config.toml
hidden_size = 64
num_attention_heads = 2
num_key_value_heads = 2
vocab_size = 2048
qk_norm = false
tie_word_embeddings = true
init_std_up = 0.0625
learning_rate = 0.00474
beta1 = 0.93
max_grad_norm = 0.5
schedule = "wsd"
decay_fraction = 0.919
dataset = "wikipedia_en"
Each number is 128 + 32 x the weight over its row's rms, rounded and kept within 0 to 255. Layers, rows and columns count from 0. Numbers have three digits each. The size before them is the row's rms in percent of the matrix's.

# q: layer 6 attention query, 128x64, rms 0.164, rows 0-63, columns 0-63
# k: layer 6 attention key, 128x64, rms 0.161, rows 0-63, columns 0-63
# v: layer 6 attention value, 128x64, rms 0.0983, rows 0-35, columns 0-63
# o: layer 6 attention output (transposed), 128x64, rms 0.059, rows 0-35, columns 0-63
q0 105:092152123084121134103119151122137104171115114140134097039133182142146105160097204062114141108177115139131067159124099167122226114159137126111099150121179130102159081120123155113116167140128124
k0 105:128173106136116125079146156152128082134128092149089062089111159131119120128136095128169147194150185127088080160130118110110187112102139113150166178107193053100157124119112153118074129128100185
q1 089:116098124146114092148135056167129094136137020173113115129133138117116148108120121177132149077179155139152118116147141141109111143110133139121153113192160183160137130130129062129077108156178049
k1 087:146121124162138090124136112118165117159141109188144081138092190074108174090105122131131113103123081111195142158201133095128182122122160122146124057134129150148090210139119077109088092113134122
q2 099:073114133127129159170142102130193132128170117085137126193137116181164135080113120080146113157156126078118179139098136160127043172142169095175134113132090184121126102080148154131115136084105087
k2 103:083137099172082148144150104155137155152165142172165133175158138124105068145090103089113087136110133103141120138162148191146081122145151104140090144101069158106150085119114153161114176024125155
q3 097:166155122041092175147133121110108106137116119099162170080155115184092152170123120099139120045153099168117132123167139076117131172112155128106135085064133140153116138187129108078159122169165131
k3 103:183166146092120074110126107135106121113086139119132111103123111176116133176149089098158043126131125173117147109146172069140112168153129122111156089151166100095211181154108087116092125173097166
q4 091:166110104106089139157157177142103139124151152179109150159199138091087197149139128122106068141122118113178115150133187100119130138127106122184149074104072108122096146120032137114114135152144091
k4 089:116093128105112162145105100105130120113141079186112193146101100102115134188137129146160098113131083176166089119140194185118066136117143168122156072182107088167109145125094156102112122140170069
q5 088:099142112109156078063153164126101197126114157122145165177138114109131121151095216111107101097169182151068097107115101108115117162093198165133076100135158135149107094127175132153117144141097129
k5 087:118070098126090153124117172171193175130100145115114148151145112118123128137126122098115102072125181125019107143078106121099146157109142152183102094105164144129151136179147104140160074126111187
q6 090:116126173156128107126144110133115188131174153074146128166133199125196129163168125167124135094121074161122046115134086084103119124114133163077148095076117121146095143182100114169092093099101132
k6 090:239158113119149123160086146122124177130117167155082117153159122153176168146158161117103116116076101128060085136119106125095107147064133133144138095080107144160072078125144159126129086155137147
q7 095:086160169162106129173146119105091152151147074153083102137155129071107191074081111127081137138116154123149096106081111141183136182072098151165138116133072146110150123163149136076154139105170168
k7 095:058113116147181179149153100157151159169137125139085100120051119069109130113111194158143176147120076153074126088146125163176137128127102163120139052140095134141112129152135138134126155065116123
q8 099:168135061148140088105156186148153110146116157121145161152145123131116131056089130110126128074104189120151147109195225093149111145091077098098164102102152128130130141085137103182142098128120132
k8 090:135099098130137133150133154092181106106144088136183176131055153172134168146087154103102124082112151163153176173080124106109103094164057182112067121130153121137133138126059112110147163165142129
q9 098:118108064103125128140102089140128174115132154187126101143074158118104160186133051119143173129188153129161042129132133074119132119093161127131181182111122144092102115133136115111098164187120110
k9 098:151106111133144097166144138162079144146167137150108109151098132085155115102106094137168086069151107123125098153147157147102127183071140101137130112164173119112040201120193118101147142162058127
q10 087:147079171129169106158119167126175054131134077166140101104117072136139128116172098140111181190150096119109112093115152158135158159125184107122107141112134119141111126129018129114103144178087129
k10 087:141132195140145125121145104154097094138130093161128195132119128119115092102128097193126107163103094125173109139160123093043104109187116112205132164133076105129156161135181135069137127093110088
q11 097:130078106115118109148112151120122125103109165189068160193130056146157096136091080109160078107143175154123124171175116116095120150145129070164090114163187171131151159115122144069106160123144103
k11 098:072082145152111151200134166129118143164064127174088136169124088125145149145161085100149079090145143150149093148153165131165154104127112102154104146151135177120142129095092036084144133116109073
q12 102:124142092180055085048134138143088093135084127160108107087145164155119113111102102149147135187149126136108082172149105135122162136121112169143182072136182187099172103131086108173142137110147119
k12 115:159114116165132114119147213115097115145108045129053139139113184117156162100130105141115124157180122131137087149145109061133167172106140141115127101124168179082131093107165152142078133101167082
q13 088:123139128158167111099118141166121187137075070115153089139066130107100114197100110132134156122129169107073204161108139129123130050153184073131106181111119157122112186131109109110155120131135102
k13 086:099130142060171108134123123100154132090117113112192119192153134114134152108136083082180185094128166074129176119151121066082140120127199099149117124141135130081121183099183142151162127099108123
q14 097:131124149112067164148173118095081169152103043170097181135165109181120139099120160094130113168110199116084106169126070124142124151129123127114163088093168151096098144120133130125135182070125126
k14 093:108135108115177183132125112168145122212104111127125171119119128105101105129099173106195090151130140112088052125166129097160156141110167178054105113141143170150158127128094088085132166075134116
q15 099:116096059110096155108180183180167134098082115108170134156148159074171174119122126026130134139139127125121106160118093117125149101196167112133175142128110113148112096145113166107090169103106117
k15 106:096156041104105162090140151141133195128107102184200145133128092124115108148072095107187121147164117106153107127169137183106117077101157164140109128150146065156113108095148163099137142100120163
q16 102:162153103170158146128138175151168097149127146145162100052112079119094130118080129154089118175156087192123136077070125130117119168123043156130114127152130090129137132159154107169080147189120140
k16 097:121116113173190093076112149130147085139159128190120153071142104141114105100138107125097135158144081176115163079057066171093129149193097128130115140113135132122124193169138165145111115152158081
q17 102:147114155106144119165132171117102069153163070153065137028114100146121169163169160119131110143147109122165118152136089105102155139146112082143084195118130158093153148085159190105081137135121125
k17 103:120099172130177175158123121117144107206099111117096130098118144081138193074149116141135091204123149152130086122097154139109095156143115092162120211153095088128107169102123117131092132075081123
q18 102:161157159148110131108137067173175076123136161159148171129159094158097125112088128116147084080133109118089123099045103141079087151172153207155101112100129110152140148141083101166170153146104116
k18 110:110183153127082044135131155166139077140122173147087146126143077222125097171094112130105103121155094121135142154141105132124111178100155173109145107054127149117174142155111153126096098130146076
q19 106:122158156118075078153135120163112150099132117115082072127086121105133132089118152169133112135097093201122096140168159172158217149175190158158162073106092132080159099100136117117136139135103108
k19 112:121152128178074148139117172105162138176097123096117150147086140057148144088154158211103140069121139181106095118161183099120181137117135135142156070143074074105103116117134120162137148093109128
q20 086:118092100098165137143097149126087138200189127153125087108142166168101105086120095136134106124100117082090102191073178142138103130075109147140104138164181189187116109189140125130091137117138099
k20 090:105095117185168134074130095129131184114178149143118095178138174134099144146159104086107168152130153083108100116147179118083119096074096120053155153128165149144144143207126130123073098128138096
q21 101:171178151090124120085106141146122114115118072090128177097167121115111111078086110152118120141116164120086147129139088053136124116210150118121125170113162121096121131120169130211079120155183177
k21 107:126129189173203104135120156101151168122085090064120156109147117136111207090113145131123089114121150116138126152097083099146164130119130150125131165116101110041177164080194103152146116147115140
q22 084:126108128111066120164134108149101185081150109095108065117108129132138087144136069145120145181097129126124174141108144125129114160091196108153111112083125187099124149128179238124109139139105166
k22 097:088099158120134094182163132123121184148116150097109144196161168059166108119137080158091103122149179169109072068121107104149124127136147105150135146152097144066145115097195122168089133147093115
q23 095:126131106140167133111185148122052151125108129095122082135131138191173146095143134145067141098110140190083138164116141109203149144100067150103143047151097132159123156135138087141133074162134113
k23 102:170082066157147154110171116090155168107106099141142130093131154133161166089197156087135158118092106212056128166105129067168138123125135120136095080131126115169118126175153109164107113113126096
q24 096:146155170083134150153089117148128121148096117115102122145102156107132160140144125137163115153132030165195110093109146125119176112129088171132162159098118054090106112121169054106116101187175151
k24 093:164182129166108146096118078117113091139149156117094139089125075115096167086147164123167188107099058133135142114136172143139131100140094137110158109141142062092034168124147134131147125139182177
q25 082:195156096149149112080148098168103056152115107132132109109107151153068162147162112156152112121133080103121187142155177121135102146066176133119161138077083160124114115112102132133199074166107118
k25 085:149098151090105094127172107103115096142119089094153189146102172152148171122126074139080124123159117133161189125119157040083049190134167113108160119130108137096123166136179160148115135122147141
q26 088:154119140207097120086160112129140157178122143075133106117183151107189102126115115101148132121120097089152107125166100073090145138137153083171109071113153084117159132154107132192189072089159117
k26 088:210159115094091159193146128112128151153100076139130116156139124147127152169110136068089116162110097122148147109105083116130183118112118136174124133086158105104184082066142183157108112128194093
q27 101:125082146146171103113144130095119161107147143132120116117135154111163149143135113094121095091120115054133090179179139099142198085170145069195095161176108094153132151138059057140150151148121108
k27 105:162115119136140180147132109134133134067155095136146129123096076108112145151144155107133139126115110094122126192188204137122164111040116115187143159161117059170127136088095149158156093110110069
q28 086:065132187139101129104112205107066161121121087126149124132154131148084114166103165147070047096160099126106103119128149233164150151131123139127102120145155109144119154131116095099126154134120169
k28 086:092144144124159149082068134167183074057120130141048108135112118156111135122175140095100145135135136117044080141187159118122148089180165155119166109150117123124141076152110171153149108126137132
q29 086:117115173137167096149148072148084136120129146081060150167137177142137184134157104108095168089131111159086089180134113121162127088174153116104130178099112156170083115099149133169085123175070108
k29 091:152112112162123119137138085126172159141068177137111165129139111136113190117106150114132146091114154147125097201143161116117121132041124103158119145125093073200063131093171115164134146131053136
q30 101:178029063145081135072198135114154165143121123102133164128123106091129094131129099119114140084133143172128153088126120076131098121112143139141157099155141164179204090173136157093149128136123145
k30 098:140075107081129136140183158114141195196119144126187146133111111111113160147134101137112041125159098166136182138126066120124126105150127113141112106155189155127142047183126117121102106140105091
q31 090:127060065134152111138167075157201120141120100099091094123109156140108155135161206157152114100158108206136131168143181148151141161098131137147122086123138120138102098098100071138112107074099113
k31 099:140127064137044166104121081140214069172141113140192158129132139129124137158115143129131108103137077156132133100171140142080108110106092117118138099102163140181085187153079115153126132114127172
q32 092:152154193144132132137147091092132133123122109091134126135142145065153148131067153180131212120090109078154188044132103134104137154073104139127103080140110133143183116110120081131146139150177161
k32 090:163141132135142103129167079072109095121174145107124124075099136069111094154114146148143161133124147108102178141140075129157162129183078115192124052121107150119196133106114126180116071121182138
q33 093:138169140119117150140105121073131149135170104153129173121115117163133049169048148073147101038149141147146152083157098128114122169127143113144168033172122145139163123151127125120137134151157099
k33 098:152137152134117075153111170138132134151172140161070101104100139114167107146154115070152056127107141153113180136128118096172161128139176085139164053126106138089188100149046081138107135147132144
q34 092:108113132105119140099162071184134167119166145124189122096101131114106139132161137166130041137120118123123098161113141106129092176107164153195129144104127088105128159136196096138184113049075135
k34 100:125161100106094161134132127189184147132137160059204121149134119158137110151132161114059093114140074101083082090113162163106116203093128166067143125140108160116099174149125168143140131122116128
q35 092:174083122138185130100117182166142109134141057148101127113105146084185131107157131142181058122100115124118151191089116072112114151143147122182114105113163180084154166147132097174105088119129100
k35 100:136140164164143181155138131095175164167122076157155156164139120073168222091132136088122119157119073115098117124099126101076092103087141150137141141125128154088122161133151100146108092044146089
q36 097:155164122107122122151141051111139135106134156133125035166148112123180135129150157174107144118135122113152100166157092116095173152122172114071093195072100148084162111114103139080102190131124091
k36 099:146121123117149125191149092127062139176121140128129062162121122119125109115170071230128106106120160154089093191129121138143145149094147091164142178095115124120147155050128128099131095083124142
q37 102:149109125083170154117084093074089093179114184185129139175128059163110143117193139116142132167125163101146128141061140119141144156067123189113116100113121149106132093160103102102189130117102130
k37 103:131103161127072144115161072191055120159149140087125129145119132149090091112172140146166125154108095116102131143094136101131080167123091178096141120113181190134161118204133081085146136096145088
q38 087:107130151101157101148187119128107087059121169135178109123098087125174143115188149104098137137102111169162125142181179173124163123099121127122101137092127142130136185188132084081165123109061074
k38 079:179156112081093129121135123163116139060078182128198087114140138118130074118159124188102155144121121187122112141114205084123135129135107167162126134165116112149122166125044090099112137099115106
q39 085:062098126102146143116089176132132147128114115173143091139079142174148137159119129173121166132182150099094043129124117122126165147120176110126099121152206095086121144054136099070125165136158158
k39 085:130148105159137192130135152144103077122137083130106097132119155158165113100134148104168121085134148064048056156175150147094164138171139091158098127150148118102115165127216117090159108117090127
q40 088:145134084103094124078094121136197153114093105174109208112071124140098105121127151124166149115160195135144149100117153109139183123162169103130128178107084144085065112162128096133094146094172160
k40 086:101146157111098149141077154170112105129174095112164156093085102148112156099114127159208104069107115102131174091156088141098152118083144164114120145117155178085102187143113103141156146130073198
q41 101:119127165146136148161118150082097096145072108129128087194156070128162126136182104104156083187097083141122121201162085174165136139130140124113156120144142127152166096117102119054150142122105061
k41 103:124122116144122174110119090133083149164074122139134121186146087105111107100160113110128150177124095130167116155153188084149136106173142104113138131169112127162153060087138114067171145028174124
q42 092:097133130134141087101120126146193089165162184122185100101106099131113138115070051121128150195141142131200138148132128084088116139109079112147134144156090150139176157173121129148108116057133087
k42 091:126111106142152101150128186146097156132162121139139065158152154174125122125163081124111108197104108132204140121084108162115129175118052132143100109135078196077123152081118174128109168117121086
q43 083:122119113139156095124092103137066024110109132141160140169141106157121134131153111103136143151179137109200113113158147151105157131088102124096173098166199153126130084140177096180071105119095106
k43 079:193090132178088066094114129159108138123108115124104145155121234129113147051125111071112118157146130093180123166119155096146132116151084172163140108143132147121106135097134061112126147156170125
q44 096:134169173122075103111122133107150123053104140141094225120127114116154131144194119166149120139118062131129126086167123145131147150144138113130106201108037131162087125133096109096115133156160149
k44 094:139148184124110147159083146124063114065124140109096172066104032127120149130136115213116135104104094152144140119162138137134127170131150108162110175151075158152102117111113147148140101112120200
q45 078:137088123117127096149118118144068170084145107112177115151145067068163148133157161182096109118143132147140141093130193151120156133184060122111145106122148147100141118183115051167116094121109190
k45 079:143164170126149078103126128126152141071131105111169133132083159050070147116161158157112116110105067122081094127155142101132147119184107202160132140084168133124116116156082087163173114149176097
q46 103:113197113080151116127073144095105063142117212139152136128167104200094141133123114120140085140137137132109111215159144118172120188110091126092136153079148167114120089097131111105126146093134155
k46 110:105113135174145103110117147160075106099115091086082122157114132218135140144166106118126103135137152146109088168099177093157090199144073119079129177123127178099172135094116111113146172102112186
q47 089:159132124155148126158104149123137108165101119137128116169131052182046188099032109121099158111150148130121171146088164115100121111186105096127125142111158146091156157132080079114135167146158151
k47 089:090135145136204098115117120126138070154122114160118136159104127185063147106113130115195113097127123130148183160171167139107101112171104138133108114103151133067173165101123104139151165087135030
q48 099:136143089110182104174104175125161114108147131171109103121096118038218146113110190119186137120049131119123157146145139141119124150155093107149093097145114153116152122099064114094157114106157133
k48 102:078175128140112153137156158077111117106166081159168111101085120036163102184111157168163188134128123127128143095132152130107118114154100117145108143082149126159156140134056080125151107069170157
q49 105:129088155123105094087076106178121236213147127121129148157111104107101093136121087160162120140136128072141152133099178114096158149125147101113089111139095146160077123156141132190101088101139130
k49 106:086131163125094127161103100130138160129173145114143133200117138132053157153170100085121147103062130057135120071137092121064168125100114174137114130120122174120121133143153169173161114200147127
q50 099:097129136049167114137111122134152095144161096118119088147125155160139146066134141103125145131137150115121108142113138092125137063156189145143168159112134088065121122121116178066206077076175168
k50 099:105146138098116167112183156126120175149104088056137096151140166172135152118105168183165134118100131097145127129141190114158097099099134124107159138099111056046106126151170121065140178111115160
q51 090:105071127147108145078098176131141052111083135135119146105125124096104154050177161145104159164119162131145161128082164182143166101174154127169105143139114160090140114197144104135116125067115091
k51 098:131147152131065204065090103151136134111103096136198125118129140133087154063116143170139160160129125108169155102124126173089135068116108200124132128158143157135136118156149124151096153053106082
q52 089:142188095116112142183109075153147135153138109107177114166088094119083133070107072158175175135079190086130134139172136088123081095122140137090131158143159155144172157112141115103146150068162104
k52 098:111151117136183100153109123110100146134126176061207051161131169125112099135113162140127145089144150069189174112160131144123124156150106131054094099130140155115163156104108089067171140126124120
q53 100:113130104111102162180078138091068145111159155144110120155171151103082150131170191223104150100100202111126099160161148143139116093139120131093108093147147150100130137088086148110088154086152095
k53 100:138111151124137161117045081080120106094115117113135070142126191096142117146144188185151124086136201109128091130135149195128112131128134128079147091152152142200157114141098078092140107154121100
q54 091:151090104127117165110113087151094171153125155125129158191083118122116148170155123145168111145143139079138127106092109099073163034150069172086192102164118131121160106098192132130154151115100148
k54 091:121113102116102109104129135078092128173149170086150150142127142117090133117134140108161152118150151020098133137138120154153114163114136159081114103142167125162044062166124120116169136201168082
q55 109:108115111179096153144164129143091131096109130132116129133186110163178130122140120160116119150212118117066096085166102126073108151108131089157092097150180107121069161168169130088138113095206154
k55 100:164108112104122182136127124128098152102037077172106143116167124166116121159113108095109114093157107084096103036166130159192169138176153112159085155121148139136130167140155120104112110134190123
q56 072:200135112149197118134122129107123180184145147152142100157119131146113068142066131184138166125082189103116156125113118085159125135102124102091139100147111116132101089087092104185041139133129102
k56 075:147043108158195115138108112084125141169209109124142183153107159127166128118182127084165108064083173109113150172084089117100141126117106088130125117107090164139150162117155122129168090133140128
q57 102:151112147147104157134116171105109214182127190097106149133091095148149093100129117103125207091093108117135129089151179146125136139147125059079111144044126146096125137135180151141151125145086144
k57 099:160185151096127163175114089120112127150126198138141117115084119146091117130127133111126134103068193148087143128091116126065151086172099133134071198124171104128148068131105150170142183144097106
q58 105:113171128134118086140108143080164154136103120087092139167178114128102126116139100105152117125159116150118136145156151065121083092096166143172161145098129114116161118103075141087234070154202119
k58 106:150107175102130137172145150093122150109100086070089117198152080127119158140087137159128122095109082174184188135111170087173089152141141073148119110139162106055141094131136139098131157094153162
q59 095:150154149073109146038134110151111108110147118205143171093083161078136172115151130172117120135085114109150112157188096122105123143140115133073170161145044116134127174123108121137162125150112080
k59 098:133174134095134146129146146106091113109149127138165094025085118124134134128139123200115134161114114112156115168107126109079143191071193152072135102175067151168088155118119148104148123167125111
q60 095:093115159068085129117117122097124144159165130144151138072178146107133133190117126066098141164166131121183143122130113119128149170136124106155178082156034092152110089157072185120151096136161130
k60 099:125128140081087104115173135163092154111183067144096114097104133108106080175157087131165080209082102158186099098110116119164147157128144117161155092151085105123148099125129177133099164173126161
q61 087:170139107094156112096135146168135164200130128093175090118123094200115092077118143127129125148083103127086160183113195134157158132170102127067140115117115076156099112086094136189138098121099143
k61 080:091146096137134109087143125097156124125169109079198166135131156208087119144171116108120158125072147135135122145115132064066136115141115143076104186084125085129161120148129186145164145181177138
q62 104:193159066107159193079130089102075138110150147143168110154172091094144155114127181146134085124114097099114138166152060101079073150171110153095150117172109118109136124179114104142154144113159129
k62 102:142143112104151129099129112115077182124130120131150071079145116125097100161133113149132070143155087094105159134119130143142123173103183143070156130085167151132189136132098114143181080125241099
q63 098:086047120145103117093090154101133156149118101097100141175097134094097151157166129130180128126153073128157079149178114147122139099150188142138149103212167115152182070080102144111150123109113139
k63 094:130139119140060198114096141120144117167111130097119107159129137087105151119096163121114105136156104074173139135202170158071130107142123105144138084171175114155108019128154137137193123132132132
v0 011:139142134165160116091067119114175213128088096154144140151079117168118117142148095136128094123145163095068123127142095126147174148163116110145105175176116074188197163083121163156101152153139121
o0 008:141124149109138131168066101103133114144218180127151130082096161109162116181144140144165125134156120183159099126094097176142138133186157136110186128194138128155104112117086135057183134147143132
v1 115:123065045166180177148133088140149111113134150115099088093097200142159138141150116153080222127097118127151101125087117142151145112148100115162126142129156087119100140087109179161084160113142132
o1 117:067110168139119075065103137171104108107124089139149146197121092152150131110104056117170083141090123116127156158111099129160136126185165122089144124141145142120161094175196080102139144112154182
v2 052:136130181101127124128143158072144058162127144130128134130126116113100160163148151118112119209143126134129105140106132164222188103155063116164096119118070099126121118134051129062148128152148118
o2 044:118114102125101142093144189123169206090104155066161124118094143142133121149100135151074113091123153100066086150171104117093089138137165103136183126109144156152150147170130142167101112154087044
v3 011:126167168131092108101094146117161124138110149157114152138108064125089139118158141142141082153159115147106152083140154141131179103143107099108086228095072164156187179130180109089150085121122177
o3 009:163138098129091194121167099138054163110118127127138122117169173103108110128100124174114126143144082109139118069126159106122115179088157191121146049129162142130104094179118145097095154092146056
v4 128:155084151110182147108093107123172104109164169124104119104126138138117106137209141179116119097138112119186179142134114124125085110032127132104051110114111163127132151087184134141158089109116181
o4 127:162165124132137136131122149122106095114088101207106184108133140146104181087103120114119165124112124151063146099117160046107152180173138147141121109086170074091109121147181102079123173094165113
v5 016:088132119149118120164140147117134154105089100123128141196127114142120128138189056089189140064140122127091167132080137178106063130117130139042069102130183158145138100155168112141122148144146101
o5 015:159122158095166115145119132116126133146143091112109156095102118100180154158165148108158129105108125173082099121098105072185178090134142114099154194153054140126129143054106138109137101157136219
v6 015:117081077128114091085100069152116132121140135103102127071121129117148097100105119146124148122142096149122110075106191080066054131137177102111135123089132136106088138170121069154071117077105182
o6 010:090160069153188148125117150138079090083137097157152121154181140095142111160153180145159126166132109112165117093127146128169113127114141166103046143154196130093121146061182118088162147131141096
v7 147:128131133067140173160133167093142115165128115178168065117116130140051117144161119128118041116175124125148120112197171129174115165119054111144074106147117110107166124135121150123088143112169100
o7 147:127141139152134057075181100133137146155113117084140153178153149115154162151119201160099124158205091105085107064120119121117124112130159135132130139064156147155055105118154124102155110163073116
v8 144:178103083119154152145099096155190108127111090090107142164084110121092089131108087195114114092126166135096143141108171110119067117144189147124095113154164145110158141114175192068098134162118175
o8 150:177127143147101148109120134110057122114179090146110166089176148145119130070149147126149141202110041101140095132148074125102227128116109098116099115120136144149134134143139069157127123100161151
v9 013:152163155095119161140168170095105129138106168184135123084089113130102131134139175153083100157172158114146105176167045144171175161135075129142119120183155079125121126118135177106162187115117084
o9 008:094114178105090090131097051108150114146150183188140150157138144138058108099054109145102137161120123109133132140104127115068124111154130147160157113088104169199169130182077139101135103121139150
v10 011:161125155106162118109153091135143064147143160134144173056125158097133155167123175183081111192132119161182055139122127085152137105119090140204165150133108132136139175157081107125154123148110146
o10 010:081166122161076167118155172139118138078126156147176136092157159190107098116103088136139128149109122098171152182168142149085106117159180108154152081087123120104129116219149120148113151122178079
v11 013:100131114102168124142071121121138159087154190107136148168103112124133130108179096137185106135189157161134117083176138096144088104126096171088120140154182071168185177153157126118105201131127122
o11 013:104113155145174113154118134141097139161150098128100147122101128121198099162165133113180087167126068140091098147094096080170154077095167105124143136147089181114087146074125174137135067153149195
v12 015:169124115104074133123180160163117095141128100166112076093120090098111118116080191126111116162095136165119123155120158101146177138160152135159136145085149156072077069128073141069095117096100191
o12 013:139131085144147134109150121135148133117140149092186108184189116135105123148094173165074175154153181112174145085148146139072121147095136134153119072085161131156203165176179123145164146113107085
v13 012:083107100149191095133024101098135163140183181048156129147135158135117146129131090126144177128145113116125147075146156149145128088113131116104159122164102094132150215124143088154151138136115114
o13 012:135127150172166118157098136138106124147125088139074134139106125128181131108147084134175062136121066127106109149098110148174080117148156124106110160177135163090018101114169173145109121188151141
v14 129:141140168187190106121122139062164091077138175159134160153092098185120152166174148113139094171094160106090074088145124103120177132107152101121128140148104118148142107134045145136095094123086141
o14 129:121171067066041185159110157143136179159167124091158098114108143126192139168080110117126108120136121152121152084134068139109089128161151139147148099083131057158118148144132102105158140119164136
v15 113:094102114145136134125117103177146148101132165121140090139110164128129086133123137148141091071110137118166117090166121013061087130074159110134168135132147146157170138126205166185092135099111134
o15 111:127176134135104100150113076166085054173133099208101152145142083139130145141158149130163132147214106140151137113123146157154127134109113131119045126125134080112107099122095083093139158079175153
v16 125:149133172112146143146113139062127107133150190117148123100136102128107133151111181120132096163122174095180123122160189175114134115125135162089170089130081111060125131184121101057091100079065123
o16 123:168161127108161134100182141139139179139103111119102110131152168129125134085107110075088101159100069153128138103118097087151106091102114158158120165084206111142115180106136155156081083221151127
v17 101:138118070099164157108156095094104105102186162099078155110068149136120145156134177163096106151103177135134065104190138142122122136130134136204158079115170164115100168142079146120106175116096114
o17 098:082134144126075116165116127167127168141138099133136102161190104193153132064059064088135126187135068083140145166124084169081133114124109133117119146105137135128113116125194142163121127155139182
v18 039:142187171158093088109113141115125176148057108166149141153141105123098084095142089072176050082161103125108188139121161134129117111121128119098098176165115123155182113160182147146110104125155161
o18 033:187138117129145144131159114116137105105185143141129131110106178086147139186179222174118139104144131156132085060112186078115146123104128098139135099114067136126107116132062123085180100125125095
v19 135:111089141117111137084110154186131118136159111102160114097139119146180107146075159161062181186090162136084151098135116115178134166118152115165147078192101120139110115101144163180068094102105161
o19 146:115097141122122151150088034079103100150087120143137151165104095146147093126135113159165161107133141111131175183135068143144101147153149115126108160100194082124131177107106058125198143158165117
v20 078:129095098119102148142095218167143139150093085129148037137149092088101108140102167150158120123089126109123179127156122088104146131103132099141147165146161191079147161089188140077142132126102159
o20 068:191145133158138104114101038093089125161139134125141160151161098138077166106138135147096131138127088151145114088101128174122083157063111161077095109098136141191128121182133138125097135170203106
v21 152:151138148092109141094119152099101096116109168114166156052056125121085070095156182116128144135164100154177090097158134095113166131139179162143214129173112117138092185160132119108147118141116144
o21 161:138135120161145142178107093106127176183155142142050064218183159075150089096104115133118141136123149117119127128148144132119084095126117114149082111077159146060152109126163161151149117106170099
v22 139:098151108181120113149225109147154136136145151113096107181107158132139144134087081080112133118119109109135193156150168126149120123183155154086053155130074125152111055154101150123119108074119120
o22 132:136130099070092096082127146103152136097106097120060163101079148125118109147211145107155076139153136162119128124111145128137173131126107080152172122195194112133158172082134083125133161169103171
v23 057:164139106130146178110155139139079128097133126106118166136094145172109160139099161179117137124094195085132079130155136132032084144113165125154208077125140175119077142099122150153122117130076100
o23 057:103164168114087128179112060142133135144153123142107084120209114126113133066106085074087165160098114158180176146107078191113156125155086157120117158113135109125178099108124125136120133136167181
v24 139:109138091127094120209122133174091145089176179150119152130099088071085170108107122102132167086118129231154111115164126106127139111106140153054138148146155120082155153161117118109165109135094132
o24 142:182137102141158154093114116135120113125115094116102145146171093158087065156130107163095076184136123118149183113093120106129118105114135123181108030134089180136142148165159171160108133086127200
v25 124:149133115134128149134089098093103137129129136117145066040113131124162090111111162054122119122078143148113125149179085175145184160123141133170146104190167093103129118138155199131083164070119120
o25 113:112084159100130065123097116132131125171140141158130129246121099148149153093110103155130114135138081119151141114085150072083072129109090141152164156084150130161138154160120105121187072162164145
v26 016:100093129106129121139119089113101094103151128096098124116189134107205120080162114143137123144154094146137131096116170128082024104125129170137080108074150111111100100169098058121096145100177153
o26 013:076117141145157124112188217138116161130097086090128107101115157125166125125174150082159172155072109104096126152125086058141184110110142158113123144129152113098091140062187113156140087129108134
v27 136:125110115119140167132131201154127109121169137092144143179151108124100196185093136176116175152141172077116129092121097152116118129133110143127154113103086169113117149055085117058188125156080090
o27 134:111148150141109133130135062112147197153079123083088157068140109126105139075116068085112123144077142173108147180138075180162152159141142161132145121129130140127130126140135122196042155159139119
v28 114:075118106215132141131169178137155131057088157187138134133101131167120119157181085147134176102152134075110111080103094148104099186140115086075062160137120128147151126109121152135115134119133100
o28 108:092128125085106156116090091104115159176147094124106165133090174085157169139121152092174101121137162199085121098105113103213158118131162123118193090124077137142116083126134086117148151115130192
v29 144:167140125121190123126090070117141159168198215117139110154118122149099167108111114116127115114190125131138077143133172086129137126157146107087183105052094058147139129094123140143131122125078113
o29 144:083170121126095078092183155167139099091098114151124126090128158069113098146096109147150116170133108133167138108162115154139128120159132200220075109164171156121110126191105110089113094087118118
v30 132:168170136123145152156151140082052163124129169152156183151145133166106143099105111148086116144146145085097126124144116176112070131109137122132164057188137052124129121107089133199121150102122074
o30 125:077157164123107091138143113124186078124154091116085097121118167114171109124125148142098162124114144152121157162107084127085145111216121121164138185093093147095082101112110137152154088171117218
v31 154:160160119111164127109095115104148119142117094102122129121131150113148139089097118104101099164134083141130163154150112132207197073155032133138098203155098087147160154085112156078160125164159125
o31 146:138082135162085104102165152140143172117151177124126129138088145148139115132189102131126121092117114085109117118156166134069085174134205092156169063107147119133097128186148156136128103103113033
v32 093:101097113149143136135108165100139037127157199081133092112145142122104125156163141091196124177112084159132101095146132138185165115106112065197114119087140184092104134152120132092158118130141158
o32 094:124163099089077149116156152133102186156086107148188147166100076140135173112082142165085091107126136088076101163126094091121067163107149158109127119124144145187171130191175150116104130132116086
v33 012:126104110150122133188139163181139134099097089137164080170165118124142110104125104128193125089123142135134145139097175082074044131145156164060126141118212139119137087151153128107078167124126152
o33 010:121147158151169091130156136129118107159163092082135142091149140093180146163193161091168162166115110177138112089117096099165178057086169110127119155114087099145124139077143110120158068149150184
v34 140:136137122174110101063107057130139189108182108093117153121128124137115125144089103080158093118089127136094157124150153199127141143153185087178092112071072179143148165145130095136152088116114164
o34 132:147113099066100181202147125089091162108102157160144097087118150125135164065144106147118119152147115142172123196113117102143131138118076140145185080209146083140126111145143129086129121143091077
v35 153:082125164133118187192121134129151151089146142134106074113159140096153130143095146157102136149128149114152123125205084113097131152123134133169110175075090092075150130131132146019184157126158121
o35 148:135126078180156087066122137149150155166106145133125124139086145172076173086121119072132107112199107128129148148114111150136103163107080172112159056105150174145109115122138109224109108135130107